Weights of a small transformer language model.
Training: a variant of SOAP for these matrices, 441M tokens, 3367 steps.
Each number is 500 + 50 x the weight over its row's rms, rounded and kept within 0 to 999. Layers, rows and columns count from 0. Numbers have three digits each. The size before them is the row's rms in percent of the matrix's.

# k: layer 2 attention key, 64x256, rms 0.118, rows 62-63, columns 192-255
# q: layer 2 attention query, 256x256, rms 0.124, rows 63,127,191,255, columns 192-255
# v: layer 2 attention value, 64x256, rms 0.103, rows 0-38, columns 192-255
# o: layer 2 attention output (transposed), 256x256, rms 0.122, rows 0-38,64-102,128-166,192-229, columns 192-255
k62 113:518476392545470439519515558543510485643427525467553469570482507543476493566540553557562415483503545476519561538573480521494460518561374520533438534487457568508428498544555509476451462434476572
q63 104:539455539592552572376564453448556528528520542526545457530500568515537499513574570439420399412434522553523383562515448491588554361550405572510514462505477534449542523633516511499459521455508568
q127 107:466490481574572568466526502505551399398495566524464468499471479461474442573537490498516504507457513493427490455555436500420512557518542577444461461500432502542552541465453437511473448463448415
q191 104:505532439517500551472477539481437468520477478546498418465450411497429537520466487476500527525390603475465378569441427434458600594489447486435444475531434404499546467461539468530451528468574485
q255 100:628500589525462455456418556446476491514538463492518461529510439520564437556495455435507496583445483485432510441407513545450524428504525463611405555397433469520560467503617566562510528454461547
k63 109:493518512510552434570406526541416563353529490454442534491468503531556483516488507575477537528625464513405471513601536465441494484434404460389499459557535537471431510515465429482473450512527470
v0 102:504536482597492505439493531424492438528486485506568541510499538491423517568488534468520506485528544499466440396406490431447572487485522474553478504537449527494502436522470437435545487509546560
o0 086:589521530546458598541494497475539522569575495496514462567497553535493474418471399321491500491569419393532477494550516527575573502421516462619493515497498472589542390565441464583490532478619535
o64 107:438484521500447526454537479509493572479549606452469453462440439481585565540488580529475535529441439467567522477412417514461483501576527489453438421506520500472526581517460594488432475401456537
o128 107:620538606483505509489471526497474520500482532518547497529483591520529472479502392649620598561483609433589465478547447581488435430483454541435484551594450530548460450508516486424512502530520546
o192 090:438550446502518472544515525467605498458453368388511497423581469492450520528473529451476469440441562552538581569524558436495552467511563477533507562546512524460451582414571477419524559566429598
v1 095:395530543482514442495539465444474524465370562438471475385419409505507588491555459496457459543508521461464448491548503469529536489522490451510514448383521487394563553524590509451525500463459522
o1 094:493446461479529501495467504404564497487451475329585527479497576506447464547421571546468508532521508479504415517572523504461483532528482459463560610495486406484457406436596496553504459520510521
o65 106:500483392474548486529519531532417500572495535518447478565485509536486506591484465431597515532460488542537557523511464472512471435526432453533515428576457475546429474570532538489630538487432475
o129 103:525517540561532496522475479599546478523485427437465434460501553581517444482535510541461541490529570546472490447449547520571483512476528613462550559524423479438506559506390533532432415552445590
o193 093:529482514504435500497474463522464568478564522510437546521473498474505506452574522427494396478548443494460474445433630420513518494537421523577445451437526523511598476464490510417530593500538525
v2 100:512513480522514470483445475477538451550458542482485624455471581441477530482511549451486543570490607510504507468518541428573544486399548490496485456609525550465511581524565475523502512520479517
o2 093:400566582510514502429587451491540464484442497464541541440595512606537455573541482459444459457484445495461454479512459459461572495521375442558580467492482566480505485594556495522555413485481525
o66 101:520497470561527447577510479605466543528424424506420541446544534418559523437483508582408500570556539539595414486518482488415454538521377520470524534531520536557449464480496511582507466606539539
o130 112:556477520438504477618424510491568445478578474495505489555486487417475466529517535486512503462532530485523653432549507510446555441542498558446461449522454456521516403504450536408444536472465499
o194 099:448531421476528554521435565481441577448473545470502478528453425555447516525441504450550488518470448493405421611431502549543428504439631480520547541438500488441482511509503493477444531440534537
v3 106:474538486536475531571437506450518413533432578495575548477475455495544519573500488469438455464425502627474578505456442392482469524507420447489490486460522409473482416522538537516507517509362518
o3 096:492480518555446516470482451470505403495532431516450414498520474444539443552441426542496488528526479523508431583529453467542459440500505417408538410435509474538546461661453449479495513547613502
o67 111:457562531394481393475537475508583546483478479406515568501537529669421555452479486437547633563510541479442439561485455533535549462472490547477469604510415523469475574499501576455508471495540464
o131 114:545516408617544543523481559509433539486449539550439483473488464490574484493516537582430430511448460486550526453444586370477485606473556544472615494535539503470475486414541481472516586547456482
o195 083:495452461508463400542372478462523468574536502560534456528500478465384517524527541499531509422464479496433542442492459575451505520563515486530373520520510523556510541454467514538561407384520580
v4 101:512488418514553486494544403557517527490483472534487417528499509461383372471561579482447483506465471484528491604513494453584478445409449458460454517572504503424482548449537586533559520457532460
o4 093:495531488464488453518505501495483541484458591567470499518459444433523479482469543526526466514490493529547524525523518437467465430624634452494516534428498520474511539456522456453485514456404584
o68 100:467558545477471461395420503486524492486528539509571534513534505508557447525456447422589511564496554460422521493481508476396489494545525532506481434558525551567466503484500419472559518488558567
o132 115:520462480539514486461517527502585454497532520456510458488434493426485509485594518507491494504456433575498404561494454487496483454467417499460582496483529456524572550630526548493459463579432432
o196 095:543474467490552533498501525464415485540519465466519509465586485561537509574530542530414464460565486511571604411500525592529527662467489477465483501461537468492434427510458473523437545554554508
v5 098:554622513521493523533519410526489532526582505469471509490407558435518526441519508565455550423506465507547552586491463399443468474402470466505558575437520472494467489532515514462430597533578537
o5 088:505465528459411592418515513507494456502458486532416458438565510469580543500575559488573584512545425601503493446447472404459535490497614485567501528464616547461586418492534487429525503567609446
o69 099:514479491533455426594548472461515515495500478484465456458492514580528496506514453392397405482616488440509507459404514465578459526624465477536530448535512492504481504433439440576473458552422497
o133 109:507462522487547537485444526535517538528514585458530497466455489416408465477466498504523506594403474551427552471586502588580601490405462607508418491398507496564468477530453477459527552486535522
o197 095:461515494521553544507525508476494523505489469495519508506441511512538500489526495546523421442563450570473499471526571489526456527468413524449516437516551487469550524639495449458532490393496507
v6 101:606470509493501540505596457523570508516473432448499502511520496510538519482555529545430465476378515405561517491555489590443574468505452518454463577413539417513509405502583470415567510472524444
o6 091:442475427506559471492526427603498527451504531559571463443543541563566504424489415527564418513505553559414528541553542535458521457409479516491486586424484453497446513543515448510479461501591529
o70 101:568559496504441507515565476486482644536504462419514447493493457465376508600522449512610423479497485420564591483471515524648398573484442439511449529569441531598460548480445594472418456479463491
o134 108:561478449513339536510474530418446458452398453430617567460520483540560533501525554463477480505463566560479457569421445433457550571544560517450533532478518480593609471469492559527457582570390479
o198 098:436490517448604497519529416488524452525525516486466513569443538461389453554508484504459713366513481450452445492533511521523480389457527493556505426457408523421465498518495490477640548545527465
v7 093:496467509634448487551457579527535513450500457493496608408427552440451455494488420464504482429409534474418513501544438378498549541436536400590448502505476470590477432518499546546385524466617514
o7 096:456443465434477495538559577460555540547580449518438459544451594468503536465455488482433410539555454438522424546469438546518509483469465439502474495490492594462539506488446512562473509543506524
o71 104:529597531485507558465516502466502461508492574489576415479460474432543529462490543526636500474472410618519415612491465546483436457533445524505543517432543467490570481454510469420408489476558509
o135 100:590556469515485515502511440554430475433469389541439556578517417574475459461502493459413621521518514483475504503500513499525501498491510489558504481483576537460439524527510428522497509497503425
o199 097:443470478560531485522430442560575595493483571444578543494522590538553527606481575558462465492511568484500645417455568464491481484507502540499532515489519420551466484476501466546621493480474510
v8 097:394506564477544446588575537497477435506525462512416416496489512487471510550443578465442482528534479483453504470428506485512479466484392555534527462557494490416519535601522459560530477499466460
o8 090:554479489521548521501524504438458392452439603437607508490410419495510566520460535567517450495531440504516539535448490474522544524549526518489543480450525499570512485567483524561494511504535561
o72 108:499442540460458444527505451494583552404518507435523526502511537435491487533485530553463535563500454495533507497459565582475509472521515537496503507548404508473510557431429542558469553492467456
o136 100:480486452489584502460469442446406552637531497495460453391573491485527450517503453486487352445575496460490508517473534430495460520424504453474509456461490570494398569509516541400547492444516495
o200 092:530534446518493504582457550594543585521428400505565477584501552539484559435570498502500488553482592495477496485610574517466450522466491466451465595507552484534460487479484476448430499597494511
v9 097:540474524540541528465592424547577550510528463441447533544524516490564507428471558442523551562475536455641455453478441465532511477542525594464536480447499527525446539495542533379499546429514480
o9 093:528563519485445458380506440546518565442555630553498504472490477624511566500566462556492489463578545563490538527499448415505537477502511522540491560530509634481492495480482431503449511582464519
o73 105:485550465507592489575505501493524518528557453436463483500467548496464481447489513469577501570607567577489539543498489526456435500546474573473511491493466491499473474413572589548558532541482557
o137 107:418455472500454486527531527429426505460449512545449490526550577442484550581498531533559566373413489439558438464522587527517547529497467459425574456504487406549525485471451435423501488504473438
o201 096:549497522472550530489477421515483500578535575541534444587458476423498473536543556462388470529474406500531516505395440507504502451370510517510498512561495556561601472576475552511522516442525445
v10 101:498449481482527560584554479518500583451604430537527448548501520432436442514481587556513549519486539424517500492528537501452565534470472501440478458534571531496485515519506390502531462474433500
o10 094:482593552537454498430528545527518558495549446527554624501508399486543509550468484444481506513579479405432507495510504431479522470474552479507464519556440447494524478441458614432477466555463486
o74 099:461460472504512501465523555596525537521551498510450477453529536536479571422617547512538419514515432515474519537475563534488506461444570504496510466501551480496476497396503575500461549521475509
o138 115:492474460521539505516441476485485482560569467528480534513446511540527391585503489566544459474367569360553466535457429605458512463426389521513592446413515483472466457552560556583591486456463483
o202 100:509474442461494521472502522445459491525394462461565493561521592443458510510521527462474544441574485605531515448523603509556431527551579519541441575588447560468522602447480448509448566472530484
v11 091:493525541447447495545585510562469437466576500472602527484485514461570476459490425547524507567520553556575583487476569567543465566527488514568464493423444531570562489507426405417595509560489632
o11 093:470387597504512568494461486565576446564593470433514530544448499482433466452490511465460512419502455562535534484621475602503538517469563661478506504459510454398551549501472444503469452466522510
o75 097:512531465529509562516443464507488455519477537600416411439506447504543483599482471576529460512506537576586525400384451448495468452499613429501464473579633499482440519475536502514461434505461485
o139 112:523509408552533472515585557460481535455461542520445476465493468527495426407486530578468449509543595525500523419589562439442450529463435511468556492411423410475458423514508521534507582496508506
o203 094:480483487563489508411474523379549479419528489534527529522452538522548526517510507446502528492469393506405482599556504548555577492481447410555449483547515594527568516528506455490436460478639489
v12 099:492463593483574553481508434551522494545521407460525439590530537460495468420480451548546499608421459589420431598480543528527570496473446529492582527467456458446444488529450510510492529427449461
o12 093:449527525411492469380558560472531506445566538511476549537526418508564480522372521421584495459545498591516515543535455522457499520490487471561530488441588519542547538542538448399520499556448372
o76 107:508500478486457529501483474438576481456379579564441401457527527540539528371531513505438508517488509480567550413455529431509428514544516519485449533552497521468583561503416535585402422510468424
o140 113:513436519499440427481494507545450531524482552406465548514500519475425529497499436540579519517502476575469485470410536532465534434549540466496480529505478524494505423457479534518561594464525561
o204 096:585528481591500506548487442520535434542447431432508506489479501486459475632527538480460494492548564379422507574528472530494535562477457451494500542548451537520427586568504521516527585536517465
v13 106:504482519579506443404483480464563517577438478489443498548406568515516521529454492538548592446459466462486573393505526523557529525519391465471550493446548469459545450445394585528510512506472473
o13 098:468516523512416477562417570554543539534414532505549533445463458465477469478506480480535527516515487394539480524483484507525473523587482553436559518455443506531454559503515644644360479537506470
o77 099:484563560560505523457578562578431481458599523531538529547532462482526505477560559514423431573534489564473428508418470613545377524479667482542520555469557532454456510546633493495590523568515481
o141 117:449491448524458551339535493439496460499484510481507485460607484492557541514457478477649444399479463521597540450514513464475582453540522491519401434547451532485449436479474377430495565500560573
o205 094:557404545449505414620550464541475396564525444494515551519460452511487482529454483455466623461444560500543542542505520454465434520460397469481491479566457398526534428582496552462500516414411505
v14 100:538414589525616423481597592490562466519475485533495504503457470534424485509495460449545438505444514488551426481439517494480551460468534542426541518552519512502520480446437492554547534532498608
o14 090:544495495504532471524447528532514509501522456526464444392515480458346535504487443524462481426531500488508436541442491589512515564434506512557466532502459594494518617411451522481474521601468457
o78 097:390497514461464541575515518416465577539501592440563496535407500547514525547609506529481634527480595541501541511502495555449492462499510451463548509428567443522473534489565445596481465558523519
o142 109:536449520559583568481540495497455423534416582508430414502473450462558510514515503428587463481430438549584542574543494458472411474447578528488467491418420544483450506465546484471496510432483465
o206 096:513478449426447431490470484528430503502563469454577547586503534473523496511560483542513445505591612494454642506592478386589601503512443466513467430573561500509421377603521504461528530393521509
v15 105:407466510482505607495576453435490526484419531475480465507543452496516431511525525572449483513521432520517478459433489447564517418494533434464529538424491482542503541542505550537397525570420482
o15 092:448464589486546516454401458442539533489494474403444496496539530542472463522564451401459486500561529492506549485450508480516478465486524457449485504481524529449407458483454473445557432540489430
o79 097:566577425455467615371501557509435453628446463496550475484571500446537552581508593433490496589520556458419497503413528441413532632586625529524471594524458459559519569547504469362468560499518455
o143 115:536502578460526424655507435515369443483501511547513583555499470553452396474422427565413550481433518396496499538494497525564466427385441526447498387428454429522522552528527534497564465514511544
o207 095:494471461513530494551538542559573552490541497470501446546418496481466600386486521448531465528523520526556459470605514417457491492495418453549510504503563523453507456575498484588527493523497550
v16 100:486517451494509514462446548414485431593559463539493530441510473462515506543515508556545514455547539507534584490506484493479414467474511594506531519466561551573565585451586532495502461512486589
o16 096:462459407446511488562465514504457475486462436460589519451481509528482502592483523528480467448472409411566500506437475584475499488432600578473558485557562529401457525497451487544492443465534587
o80 095:605526437468496541540512542498519484466520491454466514526513587560524564483498562542530522523495566482446474494571593508555520466510473545501487558531434373518588440560503461513397507568496544
o144 112:493359559607509510446492530553512534556456519624567465478512418408565557442522460479487486487438476478475511456494388479487466486533451430504475440458485515518437486514525548574513501508426471
o208 099:413479499506463459543513526601521528463548499498462534465453541468521484554497504520512486515482500504445463460466520588475445515505494483573456454477550506498513519485483491445524572445563452
v17 105:536505507482455450457447440485415480486493542484464508455481462484499475482448532484597481535565432596518462550543477515594488528597550566459458482386441532534512517471407430521463467491479553
o17 102:498503454434367548369446397442530561528490513519532506486500516481541601457506464519515484450486568499534416608476465438574453587530466571570531460475472580483481603432562493503445490542465512
o81 099:487421506571465533426480500440589414519553490390524423587512514512505494419532491479534547497498452527507420483437499519523543466502482442595506604555451537431501434494521531473557500451482433
o145 113:461488477530540513521562567642406484484522462567434466478511420541455484546471540520429455478542478505425556492534473567497541408568523462445521461546610477500487485500511534564432507475398536
o209 095:470577602555558494569501503549447566465487437500560554544465511521449542514529526492524451498505576438499512452478545476440460475511480501481460545476445474570563442577501512544560526549621495
v18 102:555470565572444477532600531570460507551563480480461519456421387481462468552540576447520507527541468514437549474511382478571472544496423447555421568495496485455466484485420492542428411519434636
o18 092:508492522569442477521550555462451473485479457504528501510378472536596519454430530483489511502565478513448560537490468460411495520519494512515498490452492527456611484509522543602487440485478371
o82 099:543484445440489524475491423564551607477536466563451582501554528439454581484525455627476560547519495457523402395532474496501540460496513522564528559541492449504454477451528452400404508476506554
o146 112:502496484454525578530478508561442462500552481489476384556497538523491578581535490470482413450470466547603616522487520521566494532475520553508533495492478417564505519521503483459498481527628523
o210 098:518488468396487447508526482437532471457467497548614484488549431556485480474462539497478462490457520449488530533374507543451532495540514490502540467534490543528495521562565430588566537469399552
v19 103:444497502446491458488404551466550539492468454518564470448460457534418574602532532544588550389444542470502397558489491493495524480470495481452481421479438505450464489511577412553525565511429528
o19 094:535551490524430391411463468450476474540444522476479533391596482455524448482540494475467537566489500510579524507526579477450441455511524483440543545475556529476559503551485492529419419515536591
o83 098:500504461503483575480516504510499454409485469415492497481495581428524576520494602491450514540546561517423416485521448557507510500369500476492537579539478395661507426539567542498552550564611428
o147 110:458487527518528555485583546462469547495543509473418544569422526435388517546511532465520554441512458562491531399531443402496493567504523438440436530499590590405479456545472484545435429466458494
o211 103:462502521531549476633464532534638445497484537575568501529484454583544456470421436561586499614545398502524492452509526493413444537510519513551474467478506553473441597461397506503555451499502538
v20 103:471428500411481566574508534559557480505491557604409531543471490510521440487498494499499477409499464580537433412550497451460555461487552497559468514474392473482421431483546549624519446482510542
o20 089:432536552586523537540468568510462584468484480546475475477500629451466512475555535481613491557561402438569475572609518502587522494404501490468432450513505513551556498534507516517495501571553554
o84 095:526467561505419493498543450470441406554537505511507555495413406601526519402469500597418427506536484486480557530456454404549466460556442506554547444536505470497472442441492522483609596602464440
o148 114:485565481421512531472500463504455477557464334545446434467474509399604470558534494483478552467539474495508482497518516610489554490521593514487511499390495526530574559472464571455474440467490464
o212 096:545442451513472423423497457536584479518504524565510567447516484624515523459513427453481579457451526506392545476509433533458471474399441477484442505554525541497434522551511444495454533479580522
v21 099:480582451466445523478517615509460539483578534503490452481548493491538453475498463516493433532468479567493515569503543505526477513510570420501475516531463517485429514566391494524551445490488460
o21 095:529511538541447450375513462533516454477502536495391573526563499560493563470515549477468537428449565501507495564430497527343526454478471468568461552554508467489501436568463491525519549422498516
o85 106:494493460576585477536467485430563512536478527464541543439469493434478508557488520471555525493515533464431605532552571446598529557464374477519402519613438527487502455505546597478453424579480581
o149 107:472526528500509536398620459453509551542419560434519449520532410461525393436572546509517420556483507561567486405489457517556479493445452488500502505564460511559502549416421468481452495484549416
o213 097:536473507468506479472399531530569517453513395597494461533483542509591575525506403505494577527459489488440436513448480459593475536565692478517527428438579546470533460422473465520480433491518546
v22 099:549538422388609572538491536462488602518592368469468528554538427524542472508563525550505594529490578565557494548490430540512440522466487464506503414428564482522448628564499492533596526432555524
o22 093:436385494475519492512395547523521533498580479451480489514497510429433476538522479576578440464488482493504504481482505446498492497466468613447484506365518439493539581454487465484569508537411380
o86 092:586487600525488494472567473525588531495411537510532518537419468468521541484442528469508481480529529499605453504464646502467578484575558620587512530565441469548570459392469455450510523476484529
o150 098:586506549518395484538554558521467456547437415570446522510446541496498477524489526482544643427503515359506556519527529484495454491459501407462513552506506556506450408457503607480478467401482490
o214 100:493608363519516412394565468488554564499559567499579422488590514525528444476479564452472493542561449563409482498523531517523454480508526478524470424604531439465429534577603475543452590537613493
v23 102:460544532561449470407435544376475432545498554523548399494587614505518573544497474513422415484521496484455536493439553527526506495484470469561462395491574458444501505484548422525568574533406489
o23 094:520478414531620556512415568564421524418479467515546480440578520565421646555522583535489589493543431510544447517532519551501583494500513470527496491513491533625584468496507438563487528425487513
o87 101:450499515573511534475534485483457448526470413605517569508580450542522535604554581501558546429466502523474521488480472499490507535562419502457537496448494601611490415509479486541513471569495587
o151 107:500513526529503447538460549570521495582448534529420476457445520387564498450529472482582368503545632487449380521561504442526386452414552572534544521508509464507444531545531520427529514456519479
o215 093:525511597487402584526566452475542575453511490509592509483448530587505437471471437552401536572451428454493548528408524515475506573559503450530541522494517542411502506582471475487440497543374446
v24 092:474509518478493390486474476535469469463523547475441549411497451605543516572547522471447426489485510503466489473562556545478448486454529499406510524542426449501426520528470485548512484486574456
o24 092:530490513483504521519476514622478488506538482614514540453531515540581541509471444568580483444508479565473512417530607492471498579407523483439462521431418509450602615518406516509571640512563446
o88 092:556470553519445566500552533479417467540524479542425482531509405491515457481584577616579562555461539537508469428557499445435551465507489491497510425492576552497420479505572558580542468489512632
o152 096:412474446508541481601549454534481509517458479385500454475444502524438481519340483497497470614457439472486511505545503473520512491531514555471508517510523518533414545434475482509488496526470527
o216 100:532483469393523421511393564462553539419433543507464575510491464438446492519616513431499434530579474480467600537392527556487468532506523445514478530502519545481516486464498541488537514592449461
v25 103:495517419497446427593541473575444498522483393468303452505583491456452460540482471473563516566522507500591473552461478415460448527496477384560525494558478459490513491511532492454473483528436483
o25 095:425509498487567490551500521531420518477494481517432529491557554481453526505510462580484639538474473557453536555552466355559566486481437415552485520489503536541472459473489473443480550434471484
o89 101:469410499506499504445430464537496431508533567521509547461469590496591503523554486501455495580569483558506494490523570631469568542604505628511456453440539540501528528487538422593471584450543485
o153 120:575489596495559459483549554500500539461447626541625485582441437505538458486403604478538536470490484475566495489524439545506457391531549454461496549534453472524532459524556450496527462550399490
o217 090:487545491548496581530456455513489506514546421529453441405560406495527604505546433517537412493518476432435578423458541511428460530386567514571566563490450491477439520554432513507498401564570574
v26 097:468430557524474473416517576517530519528501447574541365520477580550500430544519509591421456515546477529605510535511418462488503419536568527570438495500453539567481548630564563532409492484552521
o26 095:572429493590466544488524519519572501460454525526488524484488495488597568500487444611572446555518518524390603340525492530482536577399555465481452523529521495412478501509533571488571551544521525
o90 095:506535553545497483516477526498543524534562497390493602511437491412493470480537542478448456499493456370479483578495480474553544553495414550453471422456461578443558504489448585479544506529453432
o154 111:489540404521576554599535485523411518544464491517387481493504403596507450460493454389482457470582511535564422511532471469432506490517540461429487494502531482605463641480454410495493384441453479
o218 089:474499558459484437388499398532550505479519390545601382519540561441425539567420518523453518540548487502571513549485611571505422508476459513475504479543528518488502489511502534502422499551520509
v27 101:460487544476500482574508374496560439411459609505556447588547553493491504441633494509479460444534526411516467442527485429521492545474461525465443583544459458602477514448417466561620455526551469
o27 084:493469421510500522428552438491476481455504441395490518417511574525462487501522448561563574520522468535424340501533458497510559490537492479518440494494496402504401508473481485504549556514601501
o91 107:478455544611505483485454471600443493503502470452420562504515481444505486478481413397456479448449562500494646574540566520511477567475464495524498470438493540412514487558537513381480478438503477
o155 112:456409445559573507615506633512469553560494567494422388513492525484464489468493587468463554502630519476566552529468530591540414571507440559559487509520434521467576561488497514616476536458446550
o219 102:521643488452458480517507516470573478530507497412657530512452474507441438459531529591544449515518393526443426476401434481448516457490512488466565465552528495534457457472452583467474476600494517
v28 103:548493559483419596548489478467469517478456555508489453511535531544521446502529501459527484531522408533571525427403583445602440463513464504529410456599584559494580472436512502503491580543358538
o28 090:531542483531504443523529546463548537520481484505554585550483473560558454502381484503504527531499472454562540518505491456500522494408554411556486493469483420496510555421591486461556532552531567
o92 101:505480493515499565464522499539493512454482439472474443417433515457490444494486578460560545441452565550527434468554463542492597636455506442487502493459473471426485431543531551588508517522486491
o156 118:498504479465514453517547560508487458502601443482537466560511461453484564539501366557412511600563471478471495460492627454568516458499530563461569465597563448546497420566556490445459490416522457
o220 094:464460449520558547479497464463485552521442564446552609483513403566468525490512553515515410468516534514447542451461401543464464452478455578476467480492475573556518561478463439473481480486469569
v29 099:454459545501535525469458552493529556424526447498580497532529547506429455592412472527435542524528541523477524541455522505591517456476528522520506423544541416512529524477411522446455502512512560
o29 096:499483513532421522515399443590480535629496550397502573522475440553473446476379448512477556555483488467473479623490488494486520541461518443556403417473513502486508623532513612626539451457504529
o93 101:486548586486570462525431531500431451502411501557459455438550514444564505489511501420516501490469486446582494515484530583476457470445476517407605589441568530570498453540552559540462560506427429
o157 104:514527530495459425458589510489513584445505448553594444486475517440506420497556427526446389477561524525392551464459527451563395451482499485463440453481516461457496528463468420405433536582496493
o221 091:578573480496460450501532433506564430578608545489482449476519469601513562439532588490527565524559375547513440518507531538518596595525501472532470466491398525454419471536500412568561468540544489
v30 101:544556464537534514438603481456493555421544449496481508529475471463581458430437473369515533527445485408460388532433452438491467431487493511495498523496448518522515483488551532562382564528457425
o30 089:515502542543457533423581545488465579483469544538581464553512468578549470498425511589571525444386529527556539508418532518581490486520553530558500539458508457442413514543506491527391480496472456
o94 102:462522510498478441524459551520510495461483515476456570531590508420468496484430460538418368496397478474494490547448471430504535502476455522498520478489477577566515453583469487504571489529531456
o158 108:519557454501502562575560493519531428512460507575499548491427579556465551457535558438513469439589547586451526557448481518443458412416428489489408520456600429445572521381585475371526499488446502
o222 090:443468445540507524518493467492449512461583471532585447432389500433532477523561482543449519453565546483482514453512559537583497559442421512445532542568465481464486429494515523587501485512623548
v31 098:531445504487479550405443402483504459524581495468552406539468518437515533467499504514531479527554552483402522460555564491454532499484480528492454509480446541512414460574499541472422459483411514
o31 093:535571542444531520412393500460513428449492550498428524513433569466499504488488533439509523588484561626471454557522560444493462512531456460540585545570441510474523486507504529474505430512516498
o95 104:413500536501471391521513491482523546634518449555486431428571500476527544493495560481538486500456443489462522469498400514487443449503597517467426473495453529552550618405440573491545507449499454
o159 105:458446491564512547560507497599457499476469514514534520511440499551460391559518465476524467462450498517477569472530560601508526538473418515600501474539509512506486443514530469526527485437400524
o223 098:466573456427512534534486475508464482466528554377466558532522421544501514480546482537521627487507508490511387423508474500502526475593498547471431521459538478467482541532505476536428627539508478
v32 101:448456605460454436500584531513471587543529544447489553514595504533474485532514466497484454497563559511483500460540515573456514568475501606461460508538465452468441501586471435455533498499393479
o32 090:509574584482492462431401464581581532551517495502452555478529505424527498436482482419548519482437571505558417497558530491439543473438575617407512549533508584462458555513545563520450455550470495
o96 103:469445472483505554570484489553483594457487582618417478558547545516634431489539535528452560496466525478564442462637507495443454463527541528548453483435449639466501489516588541493576568559552554
o160 108:531472477425540480523536474513460552512516400463425522473464405494459548552446520484505407522499467469500564537422560577455533536412463465410544440544583445574490538536411474464546526506518472
o224 097:532473532616460569526557478473489454546400523637541568451548517502501607500462522522489441436504509595467514515407440466566484452586445447583620537500491571569524401446526527458471478427485429
v33 103:507538456557494577505524454543581497452488473502482523396492416459446501576528530496495541493446486492541479503568505497593575525544439589490498568433428519511493562560590468507447494574583429
o33 091:516559463571476504425548426401527548509490481511479522490530429490489457502530468503452528456567561488511485499593473457503478524477411484512523491536532526518454475448489592514495466609459475
o97 112:520515514498458425566505508453501515511519600526490468594551515516514540453434412455526488546510491503449591447474495504346485423484457457500531470504495496457544530406550418496473535457455463
o161 110:580400465450559551438507500539508438453457552422467548497472450517480480524468559495478518467443514426431486504476522417471521565444704510509427511453546492456585567530520573524420467482564670
o225 099:453532560455553507535510595599599483486489424504502393497515561456523564459544507548498540534511459572513481523465497518571502486564496520473535491579516482521516499596444452419513553507488494
v34 098:537478642534490501507475449463483478486544587479461544437520429528416506490561520481529482520565519485525467420584478514508626392451564597569504549451487483391606454538428420425467570491559401
o34 097:421450542477501487415422471438516537532587547504422459500486493554483483518550485509555460454458581539560422516539488505498601506494467565476486545428567489493512539481540405497448526537540488
o98 099:491458466482483503453519412573510494493375469509531488482453469459518503501389472437446578554597465548511591491487493375477456504463549398475484475523571528565456508440555567557502491611505493
o162 107:526443448474509488581572415493553459391602506454556500524544492531458451433526538516530471452452502527506406560549481555568456447524527518543507463539463612441504528532489486457506455408483495
o226 100:507650467497567508552371570533416486567410507511507570518500529427468547509460490483507443458450470426432557489520533567421483477475514568481478560495471500473460465492435420486563522531410470
v35 097:476533437479475470450502494409438515585477523443459528526571436401563476481555559445523446412526464438488407595403434506572398540549560449522435475430456497498549471399474531501435538493577511
o35 096:438532500451486549504546552494601461467505491449398535580434554533510479468524500473443557617498565522583472426572498493490495557518493424526568410540597413538496521474537516489556506540569557
o99 098:464434535529505593502551516483517409496556503431479410432493416430488500499488501512507495408450485502542523533611480529458558457526457508552488554402442448437492625462493446558512491536424567
o163 106:520489494458585429491428531528472542596384564527567503549604524449484496610556563470470474461459471503437499477416485419510503449463511495507510505481469527422560446576405504428464455588513570
o227 093:581565565559536423492449442526493521419529506375439465418472512504500542460392412436441556526557554493431453505452509498475480466515524512522508542596434472515467548532479468514454500451512466
v36 102:523513463486546423461467466400432514496513433470527470449412575539542459433468444442547479535471544519516475529452501601498634550523517502549497590467544452546426475522482483488471444391542493
o36 093:550419563482490573627453505462481504403447553512482481466456409433514523447433532485471436460458496475480515458457484486455464434471612525436542604485506496475471456505542408551479541490375505
o100 101:451455393535460477541572502505429435465524460470516484440517558521362410479546573537410445549500519472458506528468485498446481445515475513485498550556509573584473540509517568467511542505546527
o164 108:516514480543556504419503480557559501532596474518547515539560469549497511666495539483481559426435449470519403513496528537572562533554494375523489415427460564479539449508520569465515481467528509
o228 099:556500495487479475506518522513539477597504537458500371564433522558476579447547374533550537542491490543528474540489543450545437556483464533528502493544487469526563550464520530501441501499528472
v37 103:594531414463503588492500554536449525449485561541483570532501510477552456551466534386538598499450560521516494453507551643557435557496500444605530544509451445471556545487513513488422406509556592
o37 090:531439457512485487456455467528533533536607536518455499573451502593434469459490471532482483458593417546542581480556463506417485499456451463566509549517492477475552469463603469571479420494522490
o101 108:582464554517535561558416488468447536497504458423483377526465477473447514574456497563491533556498475546512421494511497550499398500512471529519478404560515512595511474493469609471526495590518458
o165 110:459533541495489433512576422508555524560516538561449564481539561486549534560561484420488494533533550391497459601546579455531678529463492494475480505432390470425532456562483520460516528460494475
o229 094:488553532477486503423495476468505412463446491448531470482513482568554450454483459488477534522473511564535521460470396448526506572512518521511489478536563489539437538514534393416525466507569567
v38 088:660581599496466442482473484439454512493500435494510460582522539498417527454463481413605485447597463544512594540593596510553459629438450491506513512448534530540500497530484538460530564579545504
o38 093:459568507508401636503503466469506437480476532572354430561471533409482472520403545537456515462599545511497435487486617445532548555486545495526595464495372590502598535458513570488474456460495464
o102 094:485446522512518489474479551566534566501509555475422485584481579538476482563514442568428449591437551519486526552494573576471521534465495537397521558455548457395456565561376550511503530458509605
o166 109:534464504507603463400509525508515504492499421440561544476541420519495516575489501524511462481507467407444480517577396503489515535470449520563439538457524525542447496440595507430527520519454488